Weights of a small GPT-style language model, trained from scratch on English Wikipedia: no biases in attention or MLP.
Each number is 500 + 40 x the weight over its row's rms, rounded and kept within 0 to 999. Layers, rows and columns count from 0. Numbers have three digits each. The size before them is the row's rms in percent of the matrix's.

# layer 4 MLP down (transposed), 1536x384, rms 0.112, rows 143-215, columns 0-95
092:488453473541508446427442473533534557512437454511472447500490459561436458413474499527462546493505524528501556497544473488584485487414432516500536559475490435519426435467511553567564493448520566506523479523510449487522534501446449500502529524504532460491487489466492509421473515503539470573
084:564489527489487519447412487475499431493447469442511502446534583490498520454465467477495532409489472518470537463538475530494510486421468532540484471468580469519503486496470476560436505524449452480442513509490494489528507541488568516531508458531509440475547578529500486490524453555536482508
098:473427573439548525447487536584555482453505458574435531447487485520523437499511504470476575517531483571504470475486532529501516476479547532541490476554467480548549479490504439453497535492562422461539517503484515473495527470461536512438595618535440465477555492525508535520465442484555517432
089:537428507460492458464456485550505469454505446397590487510488547534480525509472565544525507493548400564604493455528515547482529490492477488514540410537431489506412581501553497449492502485452470405440546492527545522493449529501571507421516483507464435476505519532471477586463470487489536498
101:506489494443528499520484457551452462463515539546539552441435452483491452489402576498553505455502495494555484486438519411491565543397463496525498505440479469480564484485538497435415534494477487516464509514553460513526506482542537446461459484539500515578552534474492528514521447470450535513
099:528575499525543530530458502504495444472514544515458473508525519555496489474457527500555498437573502545466469486535523520481513554559454484504530474478504477571520442485492472486522461470536430516511554477557511405563495512509449545639464493482527590538530495540484480481475460572483442574
092:437560523539482439516419482475546536463450464460503502470493500501504464491571480484525513478548503520499533476501448415459485477541460471508494476426472434503559510404506516453542475536502447538536514495582555486514522528544541434483537466540442501555442525563586459449497517513477465506
101:457516505495510516487543542569416566510477545490457530510511511444532507501536461491486478484459516556556520465522493502440497588545449485548498539513437482473481470456504522508533444529597522496495586515565558465476462545597505394497490524566443503538505478525489563480421559422483481513
099:419548508538495476470502512487581499424490471500521542422514520546495420419460467414481475569495519525506483532555501542577499493437434441465522487429473502524540471527532409487471550473516530507524517453491516545518502528509534462502418538495457488501509444442507515510445582504450452493
111:465514486504504467457438521534492555516509549528464397513543569506520548493486459414486527574541551591536507512411557464454445565522560435498487503451552579520595519435516534555478511543485548597507546573461546507478457443408557482550461485544516475459513437520481525459537459510471538444
091:541473488509499504414489498499493462471400534496559481515529548513498446496489507528481480496515522556509532539511499492476601501457550538456503501478481492484504413507521440401544559558540493463434459473428518452469488477463525480470452502477500466580492512491525455527517549497472434496
095:479479419487571479408500496567495407527503524538441484499554488551457539538545549478537497459474458452464480501595521551457543436519527516561490508570449556474403520454566502530521491559461477508480523532494531498510469559422555580489503535441560466478430444577477548484539521508413525511
100:460477445511492565554503489455467505490481549519482524490538482476526512494524464550448400583501506595521488564453514508485469465482475452519447542516423565416451486518498474482504503470540520535499444465446471500516493529496489467465497491501533512533485534445521464555493511404522502543
087:529464521576570592546445554437496418576498442544518539477527522531512489500528542538500431526511399526499525509501552534481534521522478460532473488503489424467495523488448557487456533429543590513554516495442490446524562477377500441496560567441447511524542508475498514470511493467568493469
099:462475500515512532502444510437539488457541487485524546484461470448559434476443523497515462469489490467556474476452515533518562551471533486545504441515456534518492522491471515565455537510544489463454485448517516459506506449515537458470472493551469422569415580493518486492542565495513531495
093:414530465514481525509450525493522444553487413457436532540450494510515471487541495496461488427544588463492532497507524496472505545522476442511502552484509456451531478489447506467502475476499502506417482511488510512522466507486505545488423489494470464465549426520447440463512484546513450487
099:507472576542477521449442504475517503466501514505492497466468498535506445469553437541476539504428452510526480550544514470435485463482469481555524592522467455449496518511513529464523481487491498492549508518487536510483550539508516426504479512472519481488499510504453464472564455469485530480
098:541495502456405537619552557533514496452495519505509507517531494534460533483443522463568525521555464491498480484441505450458481533566554489520507458567483479475514540576445501484485444482568589523545454479463463499501441529488487571496459502539492510507547476478508506524540469481478485418
090:482522567587463536562536483419507459442503466521446538540461445517542499538399439467496546571568507500523569483564538471484456446488470474514460557548483516448473474518512523493522530531459505428514518517524494553466567535587495525491524571474530487587470512452470487525548429550495486463
099:452474507531534552457523546582431455513492457507539533536474489484586451445514453462552479542561488550502535484530562433462527504492486539516527508565439466460523450466555442512487489502578531477427466451508514508461538522514494472483520471482467500542479456413482418570571459476573503484
100:522450515402489531544496454483511597511442532556488505527538500498541576499467409526485541529438484555503485532517466453440484495480446513467458467484499521585487448500451522437478494459523536492454480555526394479583475430434482460473516455529524452495481578509516521488475436482488522438
097:535501477475448456504471517485497486497513538473467414498499470459485582508522504516425524462502467487431434434439498455494457582492499494493520551491522489545508489408526443481479471472541506504522472458471430490500476461521488501528535441530507480539502540503491519540430487612417571430
102:516530488478527486443617501510487494510496595501526428494491565461462486485508492469442495579530557523473612544500465513498456503482471463499532449539515589474467490572523480529521490508493501424567458570533470522511545496479516514479498458485539619524448456579517450539484504523492515534
084:497486462542549507515509479515472450459424504548491477481478570522448477380507524464449460526491492460446527501481525543432591487485453578500526567497522499486538500490563458544498543500514541408533485422508520474493522464483446508423471500400453568487557512485461541510534471474521490488
090:500534470473500523442546568522521390434517460491445434527449438445482497597508441490483527495499479424484424539489490424481502508467466492520492508475531512542581438524510493501480496532487525534491446476537484474520490589531460486463528517494496497509488480510461541556431564501500480500
093:523487521541450521551503525518521452493457579540521465458524446463497545476470515461516487510502476591473575507488539477460543546556452502490448561582524398500487513486440464538525510509507543531514557538490500546449531513576499508594480550474512563526590482552446543456610542538515495527
107:454536508434499504547520528526461485472441457474567468523481544526522501496489530572541504523441519514516512481561467476490531530529453529445503532526488502515478557508517590522473538568516471408533546445557516468490562469504551538517468498489565453438512552484523525547465462549514478418
101:537480487401424510515508559502444449430496537486526474515489442492497463496516386457490541490440457464442462467479530505562540515541522470481606562469492423501521485498556412437455467524510525484511481554580495470551494489532487473562445538496557550474556494455507569548532551518560478541
092:525466464514447438490528516507474486449511506460508465533521459488455452513452478444422431483568439467479509508504570474547523381535525499467530437529530491517488433474381574506468416475533503557583449527475493512458544520496394523453480473478474515467476500511435470442534501587508531515
091:467538509479519492510459442495458493495425474391424481527521449538494445518479489547491493467559457462511521486472506580522457493491438482555461462519508488450455409499486480525463500541497505493487477485537484518459526534509484560515473559524529484465554521522452502552490504472477487517
107:453506468457452540412449451591482467455536448474519424525466552549454491468481520509498549461485508461532569546477502512517559487515567522480515578480496496478515514502497514511538459497508418440501514475495523498454472517539474520447494550384494469481458492472490515544478592439550504526
098:538509533497552518514472477490476496418496453452522453520484514475510564503459547506476627499525544535491538448484484444504538504467532474537537410510511503432493485509499506541499562503531597527497506480510495488450502457517491502451423457446478503511486523380536525603500485520511486539
096:472491565444593462488444517469475509487494424514501545537515484461495512439525482565456589523480503479491568574494501526523485557451417466455479562477539511447470469518450502547508463545522469553442478511512478433486548464519525527489469520509471461446552495509503515512491493494566518474
103:494481460495472469518508520476456467483437460476517432492553502623584531490498524502567521518510473489473464507480506487510561498535580448454516493414388554448528431525489498476519537539474563483451486451473444498493481445498533471507493427526514499485467535482498568512495507533525499479
102:513525529542485431496540539504518477500512547498483567555484470366475547551459509492487376539495384523537557510553422497459522461477471517501453516499462525492478501483584483488558522514455498490596514507441523472504493550569557456483564483513421447467517523517514508468585470495454542527
095:504518517533496454503532633496506506473479564470449557555482495524520518478492543539400518551566570556433478493482524471470496468521481561471521475475416493463526470530516539453482455503519518490502435502493516427495513450506492479543443511403494457571555581478467523517476474492546442444
088:473543490531514561496512474537506560570444455513576525562541474510499508433450493530494525585579503523512532439507529485515433485480468610495449473557508527504537467618455464571474546503605476464543500547430529489526440501456561551522502452442479441532444554595462541490517469590585533508
098:446516505502502503422504533451450441530471588485487565527458496522494522487471494536519525451514518478462532520445521492539444509478456514538570542473464499568498460506467503519520512405529482558559468459477538466414490461484328538453533537500526487428609517608448481523469475415519462528
101:490495491504495528499438538587533510548554563435439504568573485532533518447494450482523533498558462516493512365408602451586464497415513507554525535479434426446497481467488486419535447503529479498541564501580430484518503498500415405504429514545507475501559476517563430432475549465507550502
115:488545554465455554435529471515601487561464444464513482447628510484510563563524607503522509412470541456508470564487544547569400553441522424538518515521466487495485497509487415483521521571472471509552448503495437430497496611522486515492593503510574541459497526518502483515516553494512483466
091:493492460505576436445521539531469483555517472523553510535554451510514581475510521450546503571523512537547529441488515468514529414544463529496467497504542416574500521551527491566470482412509512535520502429470494538514486548541479521463447470508471534479496544585518510549571460527506481509
094:425501537483574455454490481554537450552477487525468539561489419499549446479471495516564536541486502446468546497508506483500545466552510477541479467483494574465453500471511498438488535537577511541502523447465476507437487545496441459529551481498497532505493499491497479524454446516428494518
090:516424475518457488458442532441499550441541463508517531478461548553539476476470472455538446485468553524453462506497430525526572503548489452500581528485449542500522495559574505411594542453518505464419571532506555472540520496522568501478487489502471510466458423434492502522414460464488491563
109:495517516464528466562540468528518485545454466503420514517481530515544485480492581461451577494477445525481513451585480542492484433570527570459582493466445490501546462458525531518521505483558532549545439540469543438541535452409493482396501549465411466528572555487495510506448477553482453446
090:477475477507526552554500485516486476452502560567496527441409502438519554513498517551475504538597508452543481508510496522476489435512492472494524501504454580467488513512503521420466525584471582472461461466522611504499469524527528502432453493451533478474564505498585507522507457466429486513
088:501457494501494551468497494535524468502510498510463441387519482477470468566458489463503489467531567569465526505474565531488535486371514488529543523513493508457489456482461440516476471505460556537506479471473511519464505461472483470476472508533486441498490528475559505440505515462444550610
104:423369482516535527534495452408496512540470470488472493485470521459473445505506509516425450528533413498464451424485443505445508480510416565550521453549547518467499506507508558514493474526493514424535536528460508525515509485508521508526502451537506491481535472435463431519474498582516487444
092:506479494483508450492522564437519537469505495472468443510532552408521470480560481465498504433476531476508502564547464524548532522578512528439509582464455498518511558494490553487554464526496524534473534414514457404507508501496489544468461474464522505492496508512501502489506566479525534419
095:501421510543417440489519499477491510575462471525514526437494494524479522492550459444491532551433456450526514490455487420524476484582459502495478510513452480544429442478483417518471503517572473559469466487460542459491524518388550504440483444488456432482513475597541453433511530514504480495
093:508502512515477452489511503465491481462556490587447478504499505473502501502595549469510468456525505594473519463578553445555553506454528527535500465524509566464523477547478525476458456571529424447403451499510512534441463575443469458449482457545513552508546474472507479578444539537456535591
097:448609470469483562473418389512519464547563556516495579494578511508478402527510462634492424474450512510541555512507561411502511461511496537517446452416450518513452505535431529485532532488466520469500517514550432555574439486458476454549518450426530491488500453568463458468521503535505580504
112:453518459428442469523470452473494482527451453536520523469562541540489477499507573505586480557490475482536535462451447502513466508428474482549567551484524507484486541501465474533537513480528524537452441489500557488487493501511431476502439475452449477467513534543486489501549487541482586567
112:469423475466471480473474504462498434459533511543488561479486561472449444578453518516467438480460445534571457428495492512503504497500515545559494504447569461503508507507467552474534518495544512548510514462493476495493525459513513471436440504413482531500520512455456442474469526482411512506
102:456529489537512447500467505479510465605461455499457520406466533458440600499535471430562563441508505467458448467538520500492517473456510482515514476501481528519452491522516475477425511492487511527459486482472465476510461488456496494496509508522505461482533520426394467456492558514474575471
099:442526508474492516504581537543463478532499522528464501572498513406471488520449556530469427507468541392480442490423503418479430460454453496593529537517546480442519460470554487495407450537500463485463516504449536476483502489439467518528510511489483543520425577543486507477507535471456549516
102:545540524511444529519456479468543413510453489533424479467511578551436553552527549514415505517499460443565513493501497479477531539498481500490486450523467492493445466516537446490435443583630497466397555436490594453485543482520553443541471485503490548449451490530442469495523510474525521524
097:445500493465509552481529498517511562439470469523491507583499509455545478489496443543487534486520532527467547509564491468397513469526569519456547514543531504460410460487430466520424490511526496432503488436485522482522427542419501373462542499512486514523447468537500481523491498450539439493
086:495476540578526541508531430443502532478562516432474499531498571419508466542555538514552514453488478497515528400514537543515493464554495450454446490416487500504466496546521542498540513439502523591513451429532460457527511510518539490581532502498418450485533545459519541527536417494489502494
094:428553442522520544460558403503478529558439501506545522515556541519497524515504534501445472478489512495483453467509515547554497468497534577474571545530509542452427486458501520524498557495465475566541429507450558471474537493483541501481508492527544483529454553452434603486517453474535524459
096:549477508474422594468524592513530564520450471466481426500558450485484529465439488544472552487501505489449514539523448444473519418487513506448534464503505454446513473474478463492458516539524424524546465595472493506483498565472439459492460511487460458460429519502463461454520515530528467484
102:539550501464499494525470480443520493464501538544479462489483472470516565514509455452530543535388500473525462494570477499520436544477478507477496455500517571493537521557466440473476453506469507504510512493513512528538470486505443527480454387533508492460445499518542444485483500496490514516
096:501456484502568512487499498426513509472565522450488506512510483465539541538490460430522571537508499430438493527500486470459444497452478524530533503587515446530528460421421522446518473469594567452412537522457510483452495541518507500408438454435538516513487549561459445545516464534538512468
089:497459501492589578499480526457511542527519506580514487535548528538477431506491521407452503514503550480494477508476511384466443450497512523519474569485535489463529514475502453450529401505455542485490531466511427475425428521532492519511563486489505496472540526490512539478571536495532402527
098:506523512421450472539481544490509527576407510423493581449520524422477564541540456500508483493552449479475502492467495503448556465530511469468493418485572456484505455543379446505527539529488561504485451537539507544508492425510482552503483546578497495562514551546505538475495521456442400496
104:516499449506504494493424489556516512486517451485415470499458553563543455499475419481417460503479503475448505462472510468453542522526476479499437501481556544459518519481470511510443503510492551542531477510517431477482562460565569446578472509398522465497520567442565421474506473491584530535
111:540408468429465574457540521469567530398466563557501489547494501562476522539500506467504509460467451474540550514471490462509550452502455531465504527527468518534555521482487548539518503505474501466568516506453534447568512535546493510469569521545452481582568490480520488553494394473536530557
124:494468561492534483465465457527507473571457504438451438577525468505526514557496522541463525508510559544495522460478521478521483505569558516425489529499489559508507451605398516480524549527512478494490443534461489534534519418423500480480538493438527439471399525445496520519494437528490488464
099:409509494461474502543536486480572539532583562516560519477591494515467486587508559519475508505554425484480507543458516543494495498550436567483533471487549512443479435477533487575533467456440528465465548496458461497574432490497545456500509424586537495531486469592481507421517433520438555531
101:506536522461513500551476520529484396469546493504544453519468514460486499437523505532502523554491512545506527525604488513461538454510463546402529528495462465500454506496473514573480470487546513446498488550530577556499503398514524516474529486494499534515485488530516532506521549541572546447
097:483543445484446457490487596506494521481445406576524498546556475560556487466440478504477524513493437478489445522408521520514458455461500509592561502508478501467494540476489532491472464503527529552506490508576419490482496467479553506447439541466508440539507452456449511530483498503517560467
096:492541490473480560573461520488539433525536514486463502479478538431476551429460476477508473503567547556493525518477417504521475486518487514519511503496554443466463449454511480462509461509504540477522480545557488493418520466477492603401508507525487512520528492457529482560589473461467433528
104:462500485444563502509537469541454452467390502532419504527568500446480516589523529489434495452537514506471474569518453501421556561431530522402505500509537524540539592488462460508493498492570503494532543531472560473486452435515431453589467496426571511487439458504425546480376455522492504438
097:553480523450490485474524534536514508572468517498461470536532431516592453459525540505524483542505493522500523568571522546489496535545488526498457486523476459478508537494541481508465525454482503573439533555538596501508557531508475525496509478498483486525551538497419519539518468509490522545
# layer 4 MLP up, 1536x384, rms 0.225, rows 144-215, columns 0-95
092:502496514547486591514483524554444538443539458551460409471487488493445458477476502507424528503504531513554516457557528474413522564561506528473514418498553454454498537536499534532490509518532465518464475472516516508488522464487563473534484549521530529547545502513579486521517474519426499489
095:480467436528501531467471494506422446459457501492492604546477512511472473574576485461395481473517574567537572523427501526490533539508503475469453470505492472483455508541512517517512515452505462567472479489454490545450512516439458505477472475470458490549468488490547495509469557549442561517
093:453512468410487489463526493491549585505492504525454435488483466428535502487525528484480459534549540495544512477535576499498419478468452507471477540455509484456495399438540556485497531502450523521482445475493388551475527452514511548499446526509499500460438485485506526514562500492456508517
100:538592528533496480602508543500492480616522531467507513557514573497523523388523484549486418471447474540558466527518517455486535481528543415505471469513499540585487439496481466520536535545471532502489537422519545579505486506482476530500494528513558518464509479527534418526532567522482541399
095:453487427488452563513451489524552504470437484432476475425540500461502462549550532531513553524487520421528504451519472504536467495505567476490444443518441537458434550529494508575524492547500508543513502486511490586532503549487544463464517458500543504517475474468577518496517497543473513520
094:492441507484497473513528500483547454534425491528474571520517528512571553491446448504522629536479545460449531479526485556516508584453561505500537461499564512453508476573420469491489496479493498435491429471571458511465462479460535599469452487449526528434485457463497466568492544465520468494
102:481467515451468556404491441557517534522576452511519546461550446532479553534500506536564474406551520586452585503471448510523406500513515554494438456463567488474444542532504501479536573519470524435439437418475485552522546530508520446481470493480518506470449512504379544523451501521421527532
101:447495523526470443444528437545459535509502464446515403537438462462563549525499515570523512456472430588505528475439529487501526495465450476538510552532430486529505509475517485402545474563481487511477478499427486442493503477507484558492514472499489493471481496522503516551520480502473533508
104:480506547490511520453492464551432478560507458432483482526583539512444501536512557498560520509518543518521596517615560552515506455489516472481479419472476434510478504514469509506545509507468537412483500448518520497474484439489497472504542513534494537487550478462524473593519465544535442512
095:454509457490550545518495541554508514424475480500469518494518477579569506525515548487513498434504491506537504505378458477453502565434457463499487525484492539484434608389495466548482593495497486519503550449477468508514555470537527504433584532485528529429460514497490485466466540425512534523
100:475427518470465515511352472497513588583541504524481501504511521429504483454538480528571430502528430556516441470538457467594502544468475468501463524576522479512594479539483466434514467497534489430516491528519467498494470460461416495445525427450540554515632509489526435487553497508501470446
099:557541476474501466498528506451448585503570490432507559415507575470478526516452549527546537456498455586494523474433567462487540497492527534528433497477516618462492530576566445507510501529513514570461492460552416524496552468494382458553505509512549491526459496464487572573492501474424494471
092:502518470525599492559449524494504476503499570508431528497493514446548472451431531465530411447444469596529447518505428517488486441453458514522517528591393579469552515501556563477489529496536612434498521570527456527534507501532504437558469503502526504530529527463497509508492442496509547578
099:522541523498444470509533510483503561441493484502501467517501479566468533493461478485530523556472489503479551543526511584460523511413471505505517450447598488516533535510538531463506468522456534556432593498445576558499531503549531439473435461543465463438524438558530505444500488398379487450
092:528529516517549494548541405526574526487514484475566503500493613490544508504449477537455485475487456568559480450499517459510501465478518479443515427488452505504448486493489517547517529484540485439504479513479550514462514465436535529587495540540466534473429558532495534513478589557454445500
103:467558538462532476532486502544560467522611471499480497421424496516501521453513445536429457532461467538518455502475520475526480486480430541501481464614496516520452526537518559506547549553509477502476516522518508543480514511507444543463475492465497533533504515573441425469512473522490506571
098:501572589511475468468415502470519538496456492438522490490484422526531446520530571542515462492510499543517450549466495530563534498525524582580480502496441559473504535487577506537475508464476425495511515559473505481470530509547503595518455530441505543476593498479550548436548517444530432479
097:515394456509498546490421388471483446474486470449533525510471552511490503472539549532447449532462494468466451480446535526566504483508548528511471449528505544564528494469442460491413517428577507551434516505495453544571478466419520491462487479559522546477568466506468527500435513429463496493
100:572527507421499530534437587427493490426494453513533502503501495428452454530471507554440576410522548548497475542400469517450497488543510411466571509518498576462518509493483440453532440505495473500425514522500528578516501526514507483468493494478541486554508435474417487560454526447557494558
103:466562541539532497485492555548460487572547443389554504492417546490494532519486480552467503478508510466517404518429524524516475448505450521521489504543494510518429518561463495465558450502488512489501426440558474549561546511563506624550538509530568484457557485448511512504472505552489469479
098:524533418512526543538490557537441527550541470559545463511489539519494482485531520476475518521507500503410506485484542502443490492507493466498467499495527534478511467475496471484517519517528494394520490504480537526528544436489490513563474489550421592461520536522497582471440465439454462504
102:552508522519518432491538526462515436471542537529479535487496484534567501519509517469514548461420500530467445477506494545512474614518501486454468513459475508552473449465531493535537468479447612600477499554470516494468530459474473444434515444479488498483450553497529497490568527476362448494
092:457480561504452496442544473552484484560438524511472525554558561535610544525467543581491515500463519508495562554518474510509456498544493567474439585500491570461491462507474485530479481518514506513482464506501457522513503507473486460414507496528517530440514514576527450548517484496510541559
093:474465510479546460563488473490464531527419455493525481459559544510460500533530538519509473421528478494540536523440526538458476495521492513485438497519558445389525483446560504433471497459504434461481518465485407517531469479553569486471518471480533484540499551572495474486548508511501481465
095:549529491443510487452481471476516473530551455442431420502476523484502512563473494505422526495499497453517468476505516543513493505486574482597527440516481554444501499479489467503448476492504458510485515372516491532451511506505494491520434470502509526460511529508435449535485544415493441472
109:504541498532479489522557513525556431461459533422472528491510459464468615534449443536463582501553451489555452438509495533450476487517463537467592435508491521509452567496548523582459437511433388430477500508555529514520502446519492398513477542540511543506499486477475485543517548536578462511
099:460566504576510519374476448503535502509502428459463459538420551537522503526560513465516502521498568529517572526601547446476461516500511486469473417472469571542489565567539564552527591539503497536537483441520539498563515485445526566458464452427537438504450499522467542579483513473488491491
100:489504508584522529483501507554489547541489471469459496472449555562433509534539479435566491483478500488486485498471576515456536553506511519541533529516550579532529510499591463566468598509538507471467506518523533545529498498495571445544544514513499493534521497528611572542511513513464451443
100:524501494524513504412541511490574589492525511487490455438433488500464521491521533500512476436443536616512503581512478505491499518446499467542523514565510532440456570472542536494513523475457508547454424473507561537524516532491560489500448569513446503488450548467451447489511537528528457478
102:446443500502460518520491489495531515537474548584479533404520436493418552453521509476524499501487567474489441457504557432481478518456448434484539504426458568444522534487515553515488504468492564500551546481443405566494470481500442545571516502551550513568574485508498481544480487469497517438
103:531520487470491548492492533527587528420546514460478549515531481569487492361499498436477486474429454518438496590513476467517512538493514460493529585471509489513545521508472446491469474489446490515565495476458490454536509465525521439550535454528508504465565562481554456459503527510448497474
101:505516531499418497522500531501437450463490499507519481504484467491485396476498475473517490466499476529556482438510533530563521541523473406472563526486620464537506470590471482488470573496507450479451562533502491521523481541454501537550515480484540515467514506428568476445453505514444499517
103:476546437487484571527528531487530473518493478516567497482557453421477472523503557530527517489516440495448538505597449425525520481520480480477457476478501526514514515496548436518515556447548486476538466523475558446522547533475512491476479576508497512500437555578456477525505448489484496534
100:561476482473452516475524440537519501499558521571483484545529464508503494462509468532582493489504475563469470478420529443487558460501556561483567498504419526548498568472552500589466480497469488521537522518493485537550510457519505533466537424493456535533484548420494429438506520487541577509
099:470434546431483472522499493404497541419567479536495551529474540565515536460490432553505501438447548502572479488505492489487534585417465495486571597481518507481498488552463448489490534534551517485433544542446514573465486507461530529500505512499590505522491452453499494477461487528542539488
087:458494498513490434470584462420579490562569508538482483466477496546514524526520462469462449539538524518529465580475437460467530518510568515507475509549480419565489553453509480436523510516404476534542485456560531502494485569539499530478483538561509487469512465427440469582512500438493518481
099:499528455525531545473420507521524488573489467491502462467499455489474521476462490529489532511487451515464537482511551547497506433489597508494486493499472519524482509442496530521478470546497525512503536486527475485525498563459533565504494585430533480539427568491535466450499450518469455514
101:497445537518493544529479507542558412495513551540491547533458551522523437535505478507504409476497572442465529463493481615578512541529569521405454472490519533482485502511486589443406463439469486484453452474459407518452525481497553460526433454511511593530493536530499471508409538430478490536
107:552555551462468508540530420485505473498501495547486554465522555504511507453510559523565442440516507457485558533486520558550462469474494510453466528528531394455541510592474476533434512509550518533499526535517469554461471498516542498461550520456437469504484539509463484532503538493495468435
094:487470521504443514479458498514537502490404517515467531510492539467562461526481446524502610467432463476433496469509488501550503513443479455485509474507420492439501452459444536557505425558512493469472527509485539443475495501494494514486536545493518484480473536466545491446445488474483465480
098:483501431465565494466459551517508461487476514440522511553496546516573484452525555520509417500541519494538496458527539458503538479492529476434506519531517419462544481437451528550469507473486474523540474501483553521562486524559543404510444516538490540446529504514547521504461496497518502494
095:486590524454500540468523489563502446542406496508618456520538505473502514524469576550484542529464458523508500512462545510464498503436478496515454494482551487480499560493488607630501534493479514486501475525490446539477450564527488478542554560499492513525528541516526536519496510529446452461
106:561546533509563539635543503474465507491484555595503485568533555535528434472528375503594492478510472413571520591504467513504525534539484552479488484513559566431423471505507450571505509534541417438505453510471486565474467505501491567576409468498486481543487514513457510594532545528534542494
096:553437487505404549521508461484472544513506508443509487395532489516507509476479515459569409472536508539567446483557508503547510492536454542546454519475445515480506566575485492547501498503521433439512493500544422483534572428487512497478516520446546530469478523570463459473507471535531514449
094:485511532609420452582529535432405513449487500471525495508486495428485477402472565552460495464501537485499505462488461545512470599507409515455485521544490490504562469486504513500545520496508511490550531554492498573552443473465488489525483476484545493484474491457524487429430537464513549489
100:455458463472510503498475439496486477479487623537459522544500441449443522542544513475481537456565473549491504534531439420522476471504546533459554492500443535479488474477470486506500475459522476484511500449472573536479478447484575472466509448544499559536496504511556443547550474468499525536
088:541463525555464461588491467536502497522491429533526530453438560486477535503501523505576487549486489459446502565508512473447482543457508482481466446483420492499566487476456517536471504466531557513477509533469486526477469508467551585524509583475525497544506513511517453521508460492479461470
097:504453550522591472524502440544484523457561505387465519542410514492472446501560513568568559466485497559443456533457493522539464499477499520492492515527497419459556508501431503614509511486480501481483536488567553555474474490517466445420506475520492525522427425501557547485507517501484561483
089:455489505481529508505491536439487525574472551503485458451566486508451499521482465562497508527538525522481483516491524543511476460548514569511467467503455472463475445474501529519495550454371532544549572437474526456529476507591512493529491468456494434528426570473486463458538486489514479535
086:493529455410510475513520483506397493446510569388525528464503533508518437492584471449454442506564460531484462556568457459498530509533433572503499543537523420435531509532460487474477522499539513541533515453502525457426498449542500524509512614486531525533545464501476444479507453484478460467
109:485491438498462534490486487503551529459454480498494457490552470512473503585498532567517493477538479489505511508425461500519461490493447516493496446493480527516507572481501489528598482493508523503536504482499412597433522511499465576508483483501481541479557475455450430487538546425477479452
109:533501548490452423441464541505510505450527534546532449525511459462496532540555557511509483449558484570544550489477521557457462522515519488454489519459539416530392515481493462514586567418443466470531499530514483465527509529536467494508500540424487425448466516494517521529506460481446530503
100:519480492529475512537493497622465463456481381499492459483469437472528496522495491481433475482482453508415531540474494463446521525514502502568400448493550490544546466554493550494571437489492477494599500537489537536473533554535517460488539457506453536589445470507481490558521516518553502467
098:478493514523495502520515447466485455415488576530541493477511473493474468479473435493447431489464461513538491497483471489475584458495431516527475448506461477476460515544545483499584531486517476555630602479435525445542477498430497540391463481461425523474497509503517426463480507454487506515
101:489520476517521462448477473487497513512514589510542491479499434493544471507516509495538487518557487548510570426602383500467509439537464476536425530551446507527480485452485465481422443477533538537516549532516522575515554501482543430510486548442463522420459512474500433551506499473522494470
099:518457426536491496460610467486517527481522502484467488513493516559500492458523446515521532568460480509494539528495551460495503482497474491547515565465426493492560498539534435458414442503513514481471471506529451439514509533511528517461456478528463497465520600453501504502455547540538459529
093:511555430469511458443505577505582520532478509626522507551528515597482530438497481428476556532558480526475512525576458523480511542479521520489579496494515503482497505465492489483467442541402452478465558562460548518501518512502453542485517432497513483505466547543512473477433537509458469481
094:501451546510466541545480491488522528494515458536491476437430477600460448474510520561482533544469588441501498531486433516499455472503469470475528594535485568516544534478494439515496535453520444578508553455491497487495532534520420446451448477479583528524502459486538458523431524447583453539
097:516532608559482538469512544504526499513565509478522521505543542493520535555525490457451557497447504478491468432508488496466506500484534480515427502469479554481499520498483482466492488550533555489541525476496514482482525480483509562415504411436479510514512522553457516628570545526528501500
103:501484527529509516597483496476549481562506538487505528579563586512463570448510465483468500444551481441512470520474453523469560555498515538477556513439492579590466468473549450477483496496516516499500502560455449533543494493488501526479498522426550490476557510572456475445513505547392543439
098:481495455421529464494424613538449466510474517485523521463493474526494530451560530587539439515514508542588486471528484464491569585551404492455512515537466542546496454444524537495489552557490518527501495433547507530527502456500455537559539549483478439477504560508496450460486516508525550518
092:539466491492565444576551459532483513419496577478512522527412513536530448526517585532455510498549460531483465509494514527504501519524421400556456471556511525460517481548488478485446561507516428516479530497454550528533532493487492508464547511403505518494483419488487522492506436407439490490
098:514535560424463486433445463476473501492520459592526541543484426525453565436449479613528503481575468508524485492438508491492485495403588519504433495619526537499472540538512543471483485495440515507520504513521488491545498485516459467415475452518444524467551497522475477464544492483515492482
100:671546478524479424537511431461516491509505481462488513568463548540424505554561422587549530481569473504426501502500499549529488466466465551517533463575511565474489488525429548506438463570523460428538422464440549404468481516423483452489501545446513477504452482544519527502502460404425582533
108:499538532466501526494541481569514527494501503564533549510516465434452520521496519548509472520477508399625462519443459536443523427565552449589487522475462481449467534523506552443474497540502545534510525531468463487510555485532472526483482486527532424461576483532589471591525441538418555489
115:504436577488409459513520477530472436523509512529475528546451440485540481491528535502478507531500509450561506516425547510551529435494443480493469572473601502497506544538471512513485471478488519525497455507548455529506413515467496498531515546524471502511412558507484488442496534492511538571
109:570525491473509571471523432509548544470456437500439483469428425457482506432461536523528474529505529544536469503439537473538457491485519485484546550535506445501516525533563500535458509524455440526473568547529525572486528550575480556529517497487498528559505546502552495520513485538461532562
104:512489494560471509421513455470428509501530466532477534506533455500537449472565499453524580548528532505473517510517504480476583482490532515508484462499470523516500464534507391488548514532497479526492518497477437508474466582500550488486473476428467482458461446514507489494483564529476409528
094:516545503466549491455561390458518507544477504505512499503526510515476516542489450557502480476528516523535486442570443536540527502484521534431522529479554543492497501502442501488579522563518445472451584526577566480462461475525539506438514479478459541541471513464539525503527483489449409577
098:414421515489515579514514481503423572544478483445423488505511562484536477538527490516508504549496559446537465502497507500427522509503543471462522521530498525494474506472505440497513499470512537409414479496499497533514523484507478503500507484548493505437471476495489600479529575456467450495
100:566506573519468500465501545510595538554475486516491455384456515376536500429481537500543475461467466565531491499480545521476438555568488526507460495490507459537543546590551512485504500472492476511487451470531528577433518557496426501410545580505510475572465509588526540544506582533513478455
098:486460530443514535482544561500464464498569504540536384500474452425427521566480493551503501503513448468495494536496543487518508505490505465493565519484550454482574530529548468523532469530468402426477514509498515511519514430499514461471503460556553503563540547506509491479526508457519514424